Part of a small language model's weights.
Size: 10 layers, width 256, 2 heads of 64, 9.48M parameters.
Architecture: RMSNorm before and after each block, embeddings untied during training, normalized queries and keys, some layers without attention, local attention windows, paired heads, gated attention, attention sinks, value embeddings, a smear gate.
Each number is 500 + 50 x the weight over its row's rms, rounded and kept within 0 to 999. Layers, rows and columns count from 0. Numbers have three digits each. The size before them is the row's rms in percent of the matrix's.

# k: layer 7 attention key, 128x256, rms 0.0905, rows 46-81, columns 64-127
# q: layer 7 attention query, 128x256, rms 0.0893, rows 47-82, columns 64-127
# v: layer 7 attention value, 128x256, rms 0.102, rows 0-63, columns 64-127
# o: layer 7 attention output (transposed), 128x256, rms 0.0892, rows 0-63, columns 64-127
k46 105:415559571593482548424510530450530375471537514460500449516411516468488429502517461475578563466534538498529537525530549467480448511473495544395496539362552510494563556568533521450471493467514426
q47 095:455517472501485511483519490583416463416470501465501527511500507584528490474408498477412478467572516489609477569580443393399562473525490508516504476473524506444492528530584567482551549570406399
k47 106:535570538529552448543490502532522511451490474515482558413546489484471403437445479531419523532608484531513429556547439412500590564603458495565464510589524411562518560426501517462459559563433493
q48 101:545532498476500442466465428487518505370447516559449459404544500471478518453572465496503471542432537516407552459545464600434454491491504585480618431479529480552429488559505612514561433428485462
k48 104:492466541463589566480509402400541432526586487484459458336544437557531493405500522455484469511518497471467555535567503527452442564458427486428476459505479505541441528441523435502500500458597472
q49 099:603520526511491416485495396452484542500417531512478554538526385553575588541465495486631466521582423492497454496555457522451457505478375525544576526609520584518486500430513482537453510550523511
k49 099:590540545489493479505450387459502450610566584501472590447460516512481561536437482488556545428560470537486464583520510444519497622527422551610427582517443375569524420487551389540496501430498597
q50 092:514517500613482474495470470515504570489514576492503545479527454512593464425487490456599445452395514427497520525375488495528473463458469505420531489498444495427492493468427444513508469489505573
k50 101:528467494493506505516491451494504555459447422493427445611443499533566592497500515445530468473360538444524519438504544555489545445545500508485518476479457487539532431537451597474457474498518592
q51 093:535398449525484528527470433571536466557496466398511557461526564600560517434484494540510467549518460577505492506571432493526482460457425468483390581519521459490569465501491592460434526480446507
k51 104:411462460516517512478444477493368428478490522530506489546541478483557489536564584551491493470464442500439521560522429505588533548491471473502472463458504530548482371519524464524507475476434510
q52 092:459497521514491521480548445482458427496549520504491526510463488638432449490489526478568582486563536490492352492424470507483441455419488586486579429606481430488517539460503562516460504480528561
k52 099:558499466481454518500591557547500417501579572432463548451485525492449412573503541491545512453511526588551433459452498507504469529444544446486554551504454479487481458454439499465457525502507476
q53 103:406563590536445477537502470478563538575560521495498605423495495486537530473521536502498534532485433576486554521419493489492486536541552441487541465557531424551483489498531510495530488551471455
k53 109:494480547556388582436538505399537609451504466513427487551503538412613489431536484458493564449561529435457515487406513491508454468588534488610557489454547579518431481472563483542467578554525589
q54 105:415461472550507426512528539461475571445534537502587419523454472420488531471561576459457528459655463559487588475585442536530505553463476514526557509449463563512551395466487532548472578440464662
k54 110:440486513577514496544521532489521546515598527492470506494510424472416495406572518489470463556519494598601557522431460593461536549580453446472527536459566515450602422473509499579492526453492531
q55 098:417411561492491465574497530460472592530509513496432594426540561464498515595554568464570493461497506424484497543479524442514559579505593426509499468539469561492425548476474455458583454595566524
k55 099:468493507448553488371492571494493523492462462535523508496539586485575440522458548483511457466618513474447502535467514518438519518512508456535608601440443471581490585537517514594500456485431501
q56 093:491591492516512425527516482446507477507547570476499541424530513482531616474440429489504551493545541453561519538504482429485516483453526531417517527488478518508530541517418541513457567523461501
k56 102:644477434565488525525477452485481525566542439459521518432482542462450358525445453552558456505491537351469557517579525466517515618470548426470429501400482578429479519521468470447484457473495500
q57 106:531591550579524503606461471568551532460540551532524502511464488550526517515481504460486443458428535568527521527546471564551491461439552529468457434464500467540533624504619430520521490507602493
k57 105:468588518512454519528462482527545493455477449441517459528528626458552508463434534574557533445422546505549520519518470533489523547571478445481507525507461472575522489542597426447538520529518471
q58 096:477580562521467585477444474464472443481438586554462582468426550525524545463487447538498435498517469511468536440454508442449547543536465538425528505575468475443556421503422517501489513521540555
k58 099:434444486495385541521442527530559497487461507531487447514473506536518527425458521532506429523494409467448480546410572499451550534470478543531489550509509575424516481447443440397570601522566522
q59 098:518449450526449477531598443538422478484509468428512527540503432454588468445584518619457522503533515499453443416456480488542440553501483508445483461571537504590478465441519589621508491386505549
k59 101:522486505529494460476390449477423526538455475476513550503489406474430516482512490440477485559502484488518479470492534521472506551515373562491585607515516531462431412499495511581486443511463469
q60 102:462477404486410572450537494438510531432524501489434501455538496522518534530449473596494615544450527420541448566512490494520522523442557490598539467469502527493581588506465436403505437527507546
k60 104:534524466471464446485418458412421526527545539530527554442463515560549552549444436466449505427445476574525507538560544484458513508607480455573526583533488561507530576384454482472523500536560474
q61 103:471486541451464511518472529417469527601551459494459531582544556590562463494510418543487484466506470489456519531467485525471496480515496433543572518506499434485527494515515494461479437442428492
k61 103:559456490552499451514435510493527378613480515403476521541517501539548478484412483547553598600527513477535451508375435507564498490522521493532387508497469445499517506492488453461446471533432537
q62 101:598495569554627452520450456426477552550513444439468453539544471501550562472637532519644492600495503482483486388465493572516566545502538473466508472488500487485523498469493507568556428440477508
k62 100:476420512462458569496586486464547530555454469409499479575575534501475502419498537495533496467568434571448421507490557544497522530457479515436471507472482519454563501461380546408494481484498548
q63 097:508484407473478592453572510484526523450489507483465492525577623512511511550579483431510620575568525456451569582493520537473520537523588559484602527615512487464492577517536515436506492512513473
k63 101:537510477461527595400528477473516497517577545519508602492429496544449544542539437530473383464585553450549530542436558456527540539546461550459534485556541559503450506448571452553456503505475364
v0 097:562549478530591538431509490492530457409443391537543483513489462547593490405492546449490522474526542538519503515471512527479530521479416613553488507468481420550443444474519501431497482474463497
o0 111:553554500505498519452514556539511544465486481484525407507607489491467414493514561517492460478593492476395496519453547552530515432443470555570474523452484497518535463433434469567406489513503441
v1 082:522483564539492565473491509517476430512540473462501559526411453568492474485555502499504355372447537478476416484487510540518479424440508528546478479457466567550522542401525417502516566496519509
o1 102:411548579532508489461660526448449460441508562506524543563564522507542495553533495515534474447370489528514411535549430479503509423560477596494454581526520466526504482561384507464508523492529453
v2 084:532482459541502484516594480500476514539472538417479477454484541465477520539535451551535392389452498471491579554515529490493503500487466511533491514497513464517538431418496382550532581372625512
o2 100:497533509543508487572485526444505477519541509445541456498491467568480521479529520530554477460428515494502509513521520485432598387550495511507480485524500519527460589488503424594470506543566636
v3 097:520532466486536407402473541467503441536496535443589590496518582438486482472527549401539428454511467437575463590518540483467458541553473527560552488502488499502490409545534575504494445566487502
o3 095:477473485524507515374423480598520470504448482531502524518528463530524542501537531473594451542542508447485564571552465479468504487598483563505504466547456388572479452589469484490418562416489565
v4 094:440391524493552499479437527520457547556461516614480462412609565503542460478438552538537451511487485575502538473504447492530508411381469477548524454569453544465482580606474548475503454515548455
o4 094:467455579552452585418452535561557493579474555465545390470487497509430555510575535558375439587458588544541530505635425513563439455422438430551483558586361542469500483500495517507528477503587562
v5 102:442506471408495453523506526514421454432531510623552464518576459395550531458376626497575515449488580503586518523476580517484468519448507523480530501469583511544450513450459473497477549457548498
o5 102:448498442543399465422553513559572480478535485457463428466573431501531551486498512496515460458460548510547375568477502491479431538469503547567553462495419583499402518500532502442484523507486553
v6 091:513467496545532567579510525522512501443517444456454476521484508399421567512556423524571537573389502495477523525512484479519498515521446471568545553599471493521458494446546410546559673483566498
o6 097:490473460461496544572420500457479498411554473551525479540460548537467456496536520549510548474440425566465485516430517445575476549478471569531611575547446417440451531438476482547503603446530395
v7 097:556512485482436602517493519512472503470506531558436439550526380596481506518548485506539519491495494525419420469517516492554545495490489491532575575491553544423525482503499522515587502510502476
o7 103:447410500501469441422492531447437431491547530496466478599581391530524481430495507477525561517574458519559465443522533470511475523533506492498540344514525485545478463516428441476569456448607471
v8 087:445478530607524496503437544432506429469505507633550423483544526435436523565491433575481394437490445499427480460501528490501445464491389432428452462568483551533400564636427468578509486544485438
o8 096:484469525391590465512520489514472591549525448546460395507515500550564554482479495554556544539491519475484537446416465501583477509471456427551501421482542515511494482430473506613503540519464606
v9 092:498541485527468531581416496558547544430506562436568516518547461474475350524438408502479569503475442486446534512488438480461497471436478533574500557501512528463466474531483448421432536472519532
o9 104:506489536596501464452491473546515492412489451436478534413576476527524539521418521463416476462561456563527527444434489453458423473519622382542448568562517536482500584505540569484495602533452499
v10 096:458503513479520503460604545523477559463505559498541541536543555424499425491462502570478427480507495493524464454466544534520547434451562492507540479442548461409588485457565513445462388552552536
o10 097:441486540437362440454608616516506514344507543558476523481497535490474424476366560533459507479628447450482479549478451465471439565501606469505456457530492537498436380464530533473530408532531517
v11 091:365502509448416597478372471509494419439596563504577469460521497431543452496503453531459534523492472543520528454488438492503528518573534493486545536488508461562508560573456565474567389485566513
o11 096:518412485545521461485525460457476550554535489426428478530373473518437552510457501463496465610450457422578454566563488521490544420588488457505456511541566594531541506491512502563506318489504399
v12 076:585444453565501492484484526415500516503454393490408474516503609518522536492464545483481598451476580457628499468551509507507480413499485496453538507447503494484535535429539483428547572515553477
o12 082:559519438547480426615519400439474528570440525511430483489541495555503543470443505579490442454502438506470473513482468447528522471456418481490539477527471533505475529412495520535412492594489457
v13 091:458403523450471494502550549531518554511527532638466492497511523517365469463477376528474413444587482479392645492511504481528527505432538466410502519500559462507512441568537495591479631527534513
o13 092:519476530482607423545520511555523495559526566488531504455451448504415546548538450528536539465506468521461578452486451515536495486506434432542553484516505475587528426455414528444450533375461465
v14 098:517364501418457498547511508508429531526571537556585561568534578494521460514464530500478413528456506430509539459472487463487477610432502473452568521444431502553443467475465577512452500456578520
o14 101:551484481521477534519432546500408437502530493557497426429513575605537510523492435433505444411394532468536493530551428533502446500495557462420526479599462522503503420462488498405585513503490543
v15 100:520510490517439494465487544474502549509557515492494490483480575487392535488583484432458446521448467427496520457541545509535591497470599547459478502566464556442635498437508449515531443478486530
o15 093:480447457436391567585525594528573537474603458502502426386589574478537538512493472478583424465494481434576616450479586587560441505525581469522546568550446575470563505582448381408599458433437480
v16 091:492591488583512478491572475421466527443484482432499518403505491491498540475481470499586586477508487477457455648477507449480438501546487460569571552459487534520467556559416458520472519427518454
o16 097:513494554499564550470486561519502495417423553408461471506457521557509562516504617427508572431410488474623530490465519516486507601475584540521535556468387445490413504559510498470532594447576503
v17 092:538468479500561521540475474440440498481438461478540491509545515423511529549428510536504584462553471561441461464524418458584533610403546489554434463552442379474550492517553541471569516447472512
o17 099:474499570512459532493516491452630495567533501476476490517596448439510602399428561482508490512524584466492470454565423406573498466469487491583455506445526500577501492540472547479504548582475488
v18 111:484456537433456539409417435464501445508572458436531554456479430564589515508532601464550506417462591522492507478579464484461511434539562528501544486489518584505420433427490535565505582475550550
o18 089:519502418482564515419491481501515459450514488425467470524530491521542456504552577539524532502525536498541468483524400485469510511496543525425498481542494500513515513540503544445502505399503516
v19 118:432509508414492542602390516496468513463514622545523390565509461481527532511485571530527410473508548475502483425531516544469493482569543557592453594466531473444497546522464414545472457469394527
o19 101:515471559494546544439517566450514491579528551427561490501452517505461543482439478428431475551494488434437446604553431515509525462532427490588523468499604539557514473524521519490571502453471460
v20 086:460591467538488465451605482465512513636486472411519517519536462428470435507489552446506465554416544480575563516469448538561409504425437437533400457479475526543489500498480574397483422542487409
o20 099:542521453514466487445470546521517536471564550409550408527545467460521503478483536424355494530478368546473621626557554539558576574417498457415532469485509591453572448527534547534491415560526541
v21 096:493409460490407483426546491456598481401506613488526529464622546408432526496424471472461479507466528497604554530530566472451497517503603469483473525463515524456462494467478473529445395426493520
o21 093:466559477482462495471441502443553534413497455563492455457478484537537465562497475473429603550464563445603499453458491489538534476591480488477509531561448427526423481492461461389483523470399530
v22 085:475505486454553452489493523407507438525517488468582498454459469442538520534474517521532402418471527541504546547461539403576498414458511510458511419529458572522477458532519350446526534491561434
o22 099:507460516459592464430536461616498509505624538462525554460491521460548558544493567473528496391492622476538494473495452449587459531434488524519442421499603509539418480539405422519489487520550478
v23 085:509448594512490512448460458471504514520543574437527498468571432570538494597487486496414585544518451435473507537487498463501560462471492527563516469452543415454522483509496556517460508537502515
o23 096:440529494486453520514503531494454555457456478546488508508490454532512530541481482472544602475553490504525402569490439528499448465467568461546406437537490427560543600546457535470429449521560402
v24 097:646513498542523464477441498422538473545472469500466442427443470461479526454593476458519578499445436553527409506504519553437543402486540550574585466389587437495429575484560494506522567437528437
o24 102:538533444420514579456482566475471456574439551540439536625383508542505451610542553545490477456550486466500465503475561477451471542514460437514478607448506508434533509420557557520589570563444503
v25 140:505549521514357419482482517511426476606442510559534426571550425458429405538437484602551455492487465507461543481557516399522513564563495506510559574520465534567435556508456451477498494432444530
o25 148:480513493540499558114503529479510524501507483516510478482497502491518510485496497495496450505494481489512498495491506498502499481504504481491521501505515501495528519519509491465505502486499475
v26 083:509524547480507620485449487461494429470588475618499505523560517470568470510459555430533490503549458471579546520514605475545516457564509454491475410521474439531469481408495473567515516518392504
o26 099:547523651476498505542489478511422483619538543600556418577445469499496486503479472510423475477539508562476458496431549589500555462591534524448564539417501626421487441516578512442479416445554469
v27 092:433471535507524513535492512429628440620515414559517571486566415533555563508414550487508539461471493591550509620451520519470540561516486399506516472430456533509448478456466458573541600498573427
o27 099:539548517491524525650510527505550571437522478512515422589481437460435564518541519522540537489447485502550515441533514508575522523462521631573470619512502531635520405477518514494533498500432538
v28 088:531504476548477433434472509509489437497496520561445516581510535446551441581574468475597461545510523527509507492494487547530480422519464506389566519489543521493488493517632465533579570527531491
o28 095:464548526521479451592475505498538508541561510556385502442534595412558529545516527467534361392545527521500482548489399439476433484408504484473486452460522469489539547519504452467535584447530446
v29 098:537581521463474379483628549488467504502523558536537572581474532487492430525506450549504450418492505438498502618525489532495507440565461479418500554561518545512497555363575411447514511468476478
o29 093:494525554420508518542484516452439427422537536490525548508386501514575382629527515513514477459544437518501476499455557495567505394504500489420498497565531567510524405536517438552510500609455575
v30 095:532457520539595512543549515576637497405536466512415554477505566508524506460501503474430557537484499467531454494512455544542531586471484535472530508440541406501544596598465461509529411481572441
o30 097:493555484472546548635491454519533485459463416554387491528423537511445534548536482435566479587596519506440492611493395408535515483533479491436441538472520501450510558514503471554497503398520447
v31 091:495547502480493441467520472477471469430536481500518508492593459463530565549488495442549478561421515487510535499496516482593555461471483447454645427473492546472513581491512602483540491483470412
o31 100:491448456509523523433539447565509443482456474478511508517607486395464506492374494601503449505522530479517623493475486515451557471455471490492451523551508612413444397483473510415527501583504459
v32 086:577455504519502534486532459546433492474459616470452501450453423522518572539460561535422622509455531479596578516497503514470462439431515520531367554527482638506520450471472454493389573472505468
o32 095:537443525505546447451494468517536439464507497525426439491606533512616511493420565479472494510424562467504447543500518448471451481461486504545434520522470498510470577512540478375430494468517601
v33 084:578573480561505538522414519518409447588411547463518481544515449509458513548607502417486508528464541528537487618522459502507468553535489550512423506558535528503487534487487450526501487500482491
o33 095:498531554525605553462542557487515547539425514494544429497482515396529453475554485475558546462428522556524538574470509493491461459473515466473425540491484580527504530489555463528420513516459409
v34 097:453435520443422521496426448470542484437491572473444457524473509484444502519412503460572463521532468488585568540509544486403503591536386520521548555485526493570508558459491400513549487482424508
o34 092:439591528515459537460503601442470436543531530502490493505489484412544505543482515536559431578483396457470504506503583518535379444595467469571522489448597509458527531541504476513453492540431465
v35 091:499488524507436560532489527572565466558418444519494446476484528483483372485521537547475531595598452516478523468448522521426527554482553556528371520508550392489517561501517547527562511539515452
o35 102:467543623508520540543518463534450475484489455553461467450441491373432446490467494483513439502385543474513470453500510424457476559493493439512516462484390453521541436523541492568520546425468419
v36 100:558487491435490490539557462530640514407529500576461375408518547453455515378439454503559540481524449513512512433507540471435523363558407441495461484499478536542509488393493458515410477544474402
o36 095:508449459430515517557555522507531489447618565494413603470502488460497528489491502439535485450516445487502492452529468504450513504497533466469535494546552481554441490444498473455407534525429442
v37 099:569512453538564625546516593501551437538382483566469399629442561491548562453494481445533440548506417508500497485487444503517470562393500482548524493561446521373486518397509525503568460503370476
o37 093:429444605490527517554603621584511444541520555495381467522487447445473487477512419440434518520456431539580517480501445507525513545400630534435458570453507491439428485465413521501465532423446557
v38 078:485484507594514525464478473532456538574489539586503519528551548529504495510538485455532468459476447482633463521509519544621491474490540515493605479578492508421527550454545582495489525505478472
o38 089:476539495489429491495477439495509518481510581503538458560455462514523515466507521525514494408489526566488496493532505529481588472487459541494557472565561571454525466526519518544486514542533513
v39 096:549532511556517501532436515520463528465445464530474485604460402512531411501460470518519535535586514570468488430522512488513541542489557463547452449511499591427449482426545502480457468461450498
o39 100:572508591471425498469507566526497560516534409482530500544478432500502492386445437564496531484530427570459562579409541528541441411469385475425534480459570463515493551609466525539530447528544567
v40 091:585508526451502541517465494519459440504480494536505531560461528330522600475473563488450428503501554476459508459506532525483465419433451545544499370484511593594516486578428557479534497467487455
o40 102:540484509635415625575508537471573469489492427537459550544489441491557531542604548590434465531449509531479550414455458512505524497403490433480484500483493447521423467533515530531528425532583486
v41 089:465532562516497532548424562498645577446474480457538536491431388458577583531520477485500551504452459559482509449488455537496508540522421527510566575548519521545580482577553469514577501483517544
o41 076:459522511481516474438548471520447540471521489472493483480528539533519546484557496505483560435513570467425561524447470519479418473580479499549576505548472533574418454539420471451499539445517488
v42 088:438490463469476446493457503428493545416504487589462519500405476479496559542534499526556474542503477420529548449470503466561546488446499437428550467428555449373514481557494395550535609471551413
o42 104:473549497501510369541578511578519569507561560490443502535551480575511587556485432525428488559464531396552566489445481540569537555514469488473608474533478555578518564520457460429602502555513435
v43 088:421584491532552532466448484512460464539445553536474489488406428511627513493443529517459487480485501540535525452489526515497534548441548541472428436549460478423483524448409543508482499523477515
o43 096:392459423537416449494457416576510511478543518505525529519478585508560455505508462481498504548500479573559391542476508456485464551446549559499416504490488451480489500544546527572572408619486556
v44 097:559579441422539588461534642430521562529460449522518539498525576415537561511480519492442477430432518492496548538492529530474502410580503479485473481524434519483527462525423548419454490499477477
o44 094:437472516458482577573620506436579517564540457487490531464561498482461526535560414545528538566605451491409484545519419460429465489416425504512421410538474577465538497532452600470532479413494512
v45 081:488561494507456504522410403506523539528481579495522435498416447456446496424529551499435521430532561542455533480504543450457540443552524625489443501505547550452453422519543453512442526453552447
o45 095:477544447524600531503461509540513502491427501608436532475477514453474595479548472580510487484481592435419477406508577517454529513436545491565524525461493497454481496535428454496433456552523517
v46 091:526439543492560483510466376516440553523458474566426516526443432574516422481485443507533483494562516506465542544532484482567493538444525513534594541466482440575561473548509397616476510574514458
o46 099:494590505535476547475512496515549490534504502466434524487465512508583473448414384477516438456514474463491507470522449594595445481464404454498474528535513462466441473585399517442583468582393457
v47 099:472470489542475451438589525553528513494524398449574488512528456452513405536545477474548532473551530491426452502526534465448464516490522399508527490481591476491489541510536484451465519468488540
o47 096:433500512492525474502583489481547475574627431490577513550477572417579473505563430467531439518551489428438531523534515414473508650437519482492595593561582520480493514511475440560429433517529513
v48 087:525487513527411552467504530528445482602426528482534521507462507593471540514600357470465489491479410471478434430577557528509548480462503537518451514454551470491497536551503517524495491555565441
o48 096:461530563480469641440420502489553524542577501458565452554573509632518419515518572571514453487508533518474580528463486507486536540492451544523500560524521512433520508529523457423511463528461435
v49 083:526474473348554470497373549444617437451497524527553542596477568469464499494481505460504496500488422474574488441453465494476460507540556425493441562612522602598527372530456501524499455489384467
o49 096:557472460472560575505551468534505495584524556448609407499529445533511448455477433559480581565497552507414544535492513571548459468542482570513469583510468566478482414471423508467492506484482478
v50 100:416440521448475433490455534465540460461556491507483468445484539543447570564449566617493446546479519423500502468454492481580460494540483524492584479515485489521466454495443573522500539460518536
o50 109:438560543484443462543405447480496575538594503485504527437511534501415515560484590517564450487465482519497433437560482539507458469550497505505472486575549507509509559500453547540494574474517494
v51 091:420504492448499360560524534597419514487479364471486377501510496518509358554561442449499434363621501488643589546525503514462459486470423481480516528493588449473582565577468405505480548564484512
o51 101:458547492472557433488509589523456498460517424510466506460501501626466544428564575404501429456456444512583596443509555440538551445541503600478582536473516523599468530454479390530429517490532523
v52 086:542512481519558515554446492487439580495469444389452567475490440503492401517430589523441484488556382451431446415499505505481491423528528481548486589505497597519503441471532421586464549450521532
o52 101:602437487584482545597539446506508503497474500516526493479502441530533506534424550496504532454657420541478401462535441524520508459503498509530451475499510534381452484503510494528426433527509399
v53 094:583449535431559568476489517478438545513595540449465496463504464514464559457544451366497490520533562511505493432529518507533459514567481440491386492580503606487461438456549502475470503556574547
o53 102:447441441487574513431466556498557501443475489459536566569528477475557448533567548551467500448547519618467609543526508525496487493451542454432428477532509625481453547485499442532521541419504531
v54 081:483576440469505556470595548514522492487471552433448535555446496478427462489501482496515514505520530519389386486522527488477510452427524426545486468523460390467501555448516513512435491372525471
o54 094:474569519496537489439529464549462505541595504471563497418473409547469518499504569483491536529452529510425480499498585535487482511501532508516516474558418423499376461506552497462507528500420535
v55 096:486436418516641487454548553497595566576488430556479567520472599585481462471520529527526513479513431467523467545475519538467515498427512393504559462487439408499517525489512495430528454486397486
o55 075:479543451468527423623499548515508591513512452489479510519533484504539530466561532491526461518447553465488458414519516414453481504551491539537500509427482458457507495584444464465491530540579506
v56 081:394507456424546515579478543446520468512447427451526519452492494423567529502508572543479465482508521525440584501521494498470414498584464497499573456548475548577488477463471443470516490470519532
o56 082:536523519515515506476515534437407472605443495482527458477522470544527453629497466509472454467541462497499526480535543480571505523480490516548442582448534508456488524513525497492583534527449654
v57 087:520447501465486586535436545489543557490463457469583480544529476565513497503575525473456552449484501436494551494522532580432484556466477551561340508466517589557489390478439435420498536533446555
o57 098:526537520539484490528475486565526415594328542465493466572507534497531477597512493495483444528515501458508481460471485474479528481451583569407458419589518423505525526485563501477525509411580418
v58 086:525587515498518519631430554547525524472561512455572509475548520419508568517453575576454505404465527572527555464476558500542450521558499521494503493475499587592499518556453422529450441471529557
o58 098:489536546610539576364595487479521622478572544442488473498483498372481468532439393510467449516476569538572490443504495468461461527497490550518505494537448530513524537579485557533380491555555582
v59 115:492507466429483439576526517522548453535536533484564554536588491533556515536521445545488619501559487489590641525546491471567501586496561516527523468453483578371431430608511532525477497513468497
o59 111:526557583531417496467485469506520528594552581529591512539509535493545408435555499525465457555463503448550524457479429511540473554480503556530496420505503533420429485523555500433545490445439560
v60 088:573566530487495542455445474469427457571649409493524513512479475506539469508567408471516492445459525463446537499500549501500495508524524512544489419540508470492432399494520532528471592534513517
o60 099:572510510500619553509549477469527500527513468472516493449550496530458452518608467487502510393539473476513513511466520447504465541494426497508502386567515518497527510484570545459521407473424497
v61 124:514523487502503444572499523571586510419453582477520588510589561582478501554545451572502508576540492461485604496534479519488474632468569449525526489493549526484475627645472429454405441459463579
o61 129:573597494504480498571430494483534478526497555479689469556587538531487460584528487509403476596488518490557432518437570454491499488529501483453469480442384473451446548603462497516558526469498489
v62 106:513520524482547518499566562547570504600552444535446472584511458516432530445650468486465465493469525497508481478507509533537490523555499469586550529510492603566562504449491509474551539519506521
o62 103:524497419549500551459542451534537471560494468568614563526468453578495573447513508507508544506478422490533495531495550436510511473461418515502505505478521505487620429520465484504537526547521490
v63 101:538566475415494490428488482514538588510512404549543527463367598502545511425456468492471501487394494533539526476440537541503566522444500466538467398464499471417531406459519521433590454527499575
o63 101:460467502449600451396601511476492463547496528548441562497422468449531565462489463456543524470503552540493444407577467426480573489532416521512543468411504494582489548441463501512488547565533456
q64 050:454487517593611514560467459466496464496518488515612456593461540549517531572470626521542457408500448536445482402429579500499508483502583426552491511461541495475442516445513506557500595452500529
k64 054:503513432539479507523544539526430466543448499500437539512454453507431558502535521554453577499477579470480491573546439551447477447481517513552574606498560632470526389464516543541535441559492518
q65 059:534490493568603511572574513485459453497499511457552490616510531517535502508433544421543480375533481470504512439452574547440539432517480471506567412537545463547417604495439539556456580487483463
k65 051:504628517518474493441457582483568536492507495525523419470537463499545472508514493459469489571478495556490508511554472507564616558500554527494453525490474380473453460495550421501534479530468409
q66 073:509437549402460461502471462549565521519447435525486613434476468461474479442509526553456564620562495481479458482528419476576473537468565505526538480462438482495589453512507475425541481500591568
k66 065:452402529461433441493483470537433483474552449545507560562493521499477488543589539522459567490433538509556464557473502519449440459432516572536554573536462484481492417466481555509535460530490505
q67 069:570527427495483478515534535509509482578555579514512509524641574517566507443467462480520429526582540524539485528553544614617534473566522359441513497594532514538495546546527503502483498368427488
k67 057:396472569479543604466592494537488489464471470547462509507503504503504556541552426433433468421392448424512444407450495482448512512482511495513471544464474512485488471475481516502457466515524570
q68 092:381434458472447554568491687514540488504443485473462516522387467428485446453521564508538547447447538580464532539521525479408585503473506483460619426477398440489527456502518485478504467572524525
k68 077:573511505573454408461470415416404490582517520460490453491450459524509465458493510571514503496626489500503551579585500500541546444486440527503442488580502538456458532459517453505560477477497421
q69 097:541554563525475514446476447619572536442540432514459588475479451500545590613478437571467502479524385405552471489531542470519467545485451503494416544491506596533505483532446470518513490597467605
k69 087:504443431507537521588454569542444530581454510444574471445503511487538453503544505358554501504553512513527542464491491507483522607524506518473557478491488453405619446491507502511477431459526542
q70 104:460547495573634574468564452482425499466579466480423437566541569521400463554431511445561523537479523492491511482445487457506485481474499589559498557604613474508385527571495544481486510492428388
k70 078:439422507511442421558573477459535501528492501510556560444513481443505495570501541498481594394477519380524411502472450498535453559413428476465469485475511500493528553484416430441511497557564540
q71 125:568446506462501463487455511469476534536401447545565549431518446504425537477526499486467443499555559526538472516495469497569405447495515448510513523389450495412562486443554469508500465452525428
k71 087:540474586468441494547572575542576572533412492473481467496574513459513475565415550505549562448550522509509415525406498460491474507497407476562501512557525484439549451512519550491506512524549604
q72 099:487489531492427530556497524441556525449511503546535523460463555510454492493487440540412459450535513432515477401411548470484480466475536443571563418553540475364582429532470531471515545466445550
k72 104:512440567413468474505502569566551571545516536485463519368431391513520473587468531415382383492560513474440476432468500492486505457531452533614527496544448503517564568492480519468479507681475503
q73 093:433572545547517570453478576529507463598481470534574588544449542485503486504485467479533511449552435481453538505402531451492455485451574566596467475541520518512466470482460467462469560533557489
k73 122:452593591586553560460485573486553503492495468465543526517522435476598619474401499541542521533589471415536445603476564368515431464556490462477507480422504488467460388488514489503533548514485594
q74 098:489445559532563529454517582514539455637517503420555477503451489424480532463455560564503442417524541549576521566576478461515478512486458498494455545405491554476472503593493559514546485532456598
k74 101:443520572528580448475519550505486535638510482492598490410464415481456475533474570499471450593518588536488536584579482507544397454402537520486416526365460610571508561546526493428481482523473524
q75 106:541427435489426452532523484547509505529586491527405443517511518471571472492441573597547554458454458504552505576565435570496549496549495498602467561553519486475567564496511477420528462453546487
k75 117:531453452503480491464491451549485600569475473487517434531499563557486432418472490611563540483485436555514527501557441532520611440494509431606516513641575508440419566494574509463529495532511494
q76 102:563494405518528471512456558526524355421575521451506524540534511582514494485531522480407476432498486511565492451439512454491625438605557454526580471572449474455480531422466537467480535597483438
k76 103:492524408546551542510509656609470478552523553486528556483473556517524518595474452454409440508509517502560489466426485462476482544557470412572502499542460510527526488541446556446549539465475493
q77 094:524479423444502588555577417556495470485424439538500511563416559583503472507473540463401472537458589476503439542528467450505433522532529535487520549446520532517544394603515565480453509466430392
k77 097:563484487478487481488434407568547525447519548504522415512544554453497421543574500537415505589483498502539426640433341509460431564492538501520486547535548473567480498528583496584517497505537458
q78 102:555545517582536539442469606452507545469477547437560468457564512475570424431445513570548544550455469522505554501503555530580513557582518566450470438529535460580548549549395409479546460474506574
k78 104:554488514425442620476454509484471531551471501516465513475489491512533491483408515468558494472498521497454547517555630585463532390523479641446489542364598524460514447539366528521535491462421466
q79 115:464534406470456492521449506507516434439493470465599450570497498363498499458456515472413542575408466466476424561590395508456483512511492617481447474438492547541525462496532496525442532428555502
k79 113:485511460496584477552564469417533511462542551601457520496501462565404476575496510439334419566427482559517452518581374488523517447472517438454501440512444533425530571470549506514520510366491509
q80 059:513491494570588484442603537546495440526554550423485428531487525549546490470464478472520486472512537512529502566529515557554491488549411415384540466485548475454482593469549588551461488516494450
k80 056:468553516553438554485564587465585507468488568635527455391551529539459508538528460487519432559442511470460473522538529515518611506516480499585429492408513442425496506527607489520525536476480475
q81 062:535496531513516424464564569519484509539545551513497481502516469474590478503515402493531517502547598467499481551521510575549512484476470421407553406437482538520496561540520524559399509469431464
k81 062:453525491530531548532478512552527480507468554439517467465511562453512462485479444423505398587529433544530558431486552452586520513544542487438351479536524489470519504575551501511500524452485464
q82 071:540492527498532575577453415531497508475467481465556504541386521505413441576518566495541552445430444529493476517501528404474462524507473588594461514480511527480453392529508425454530491510525465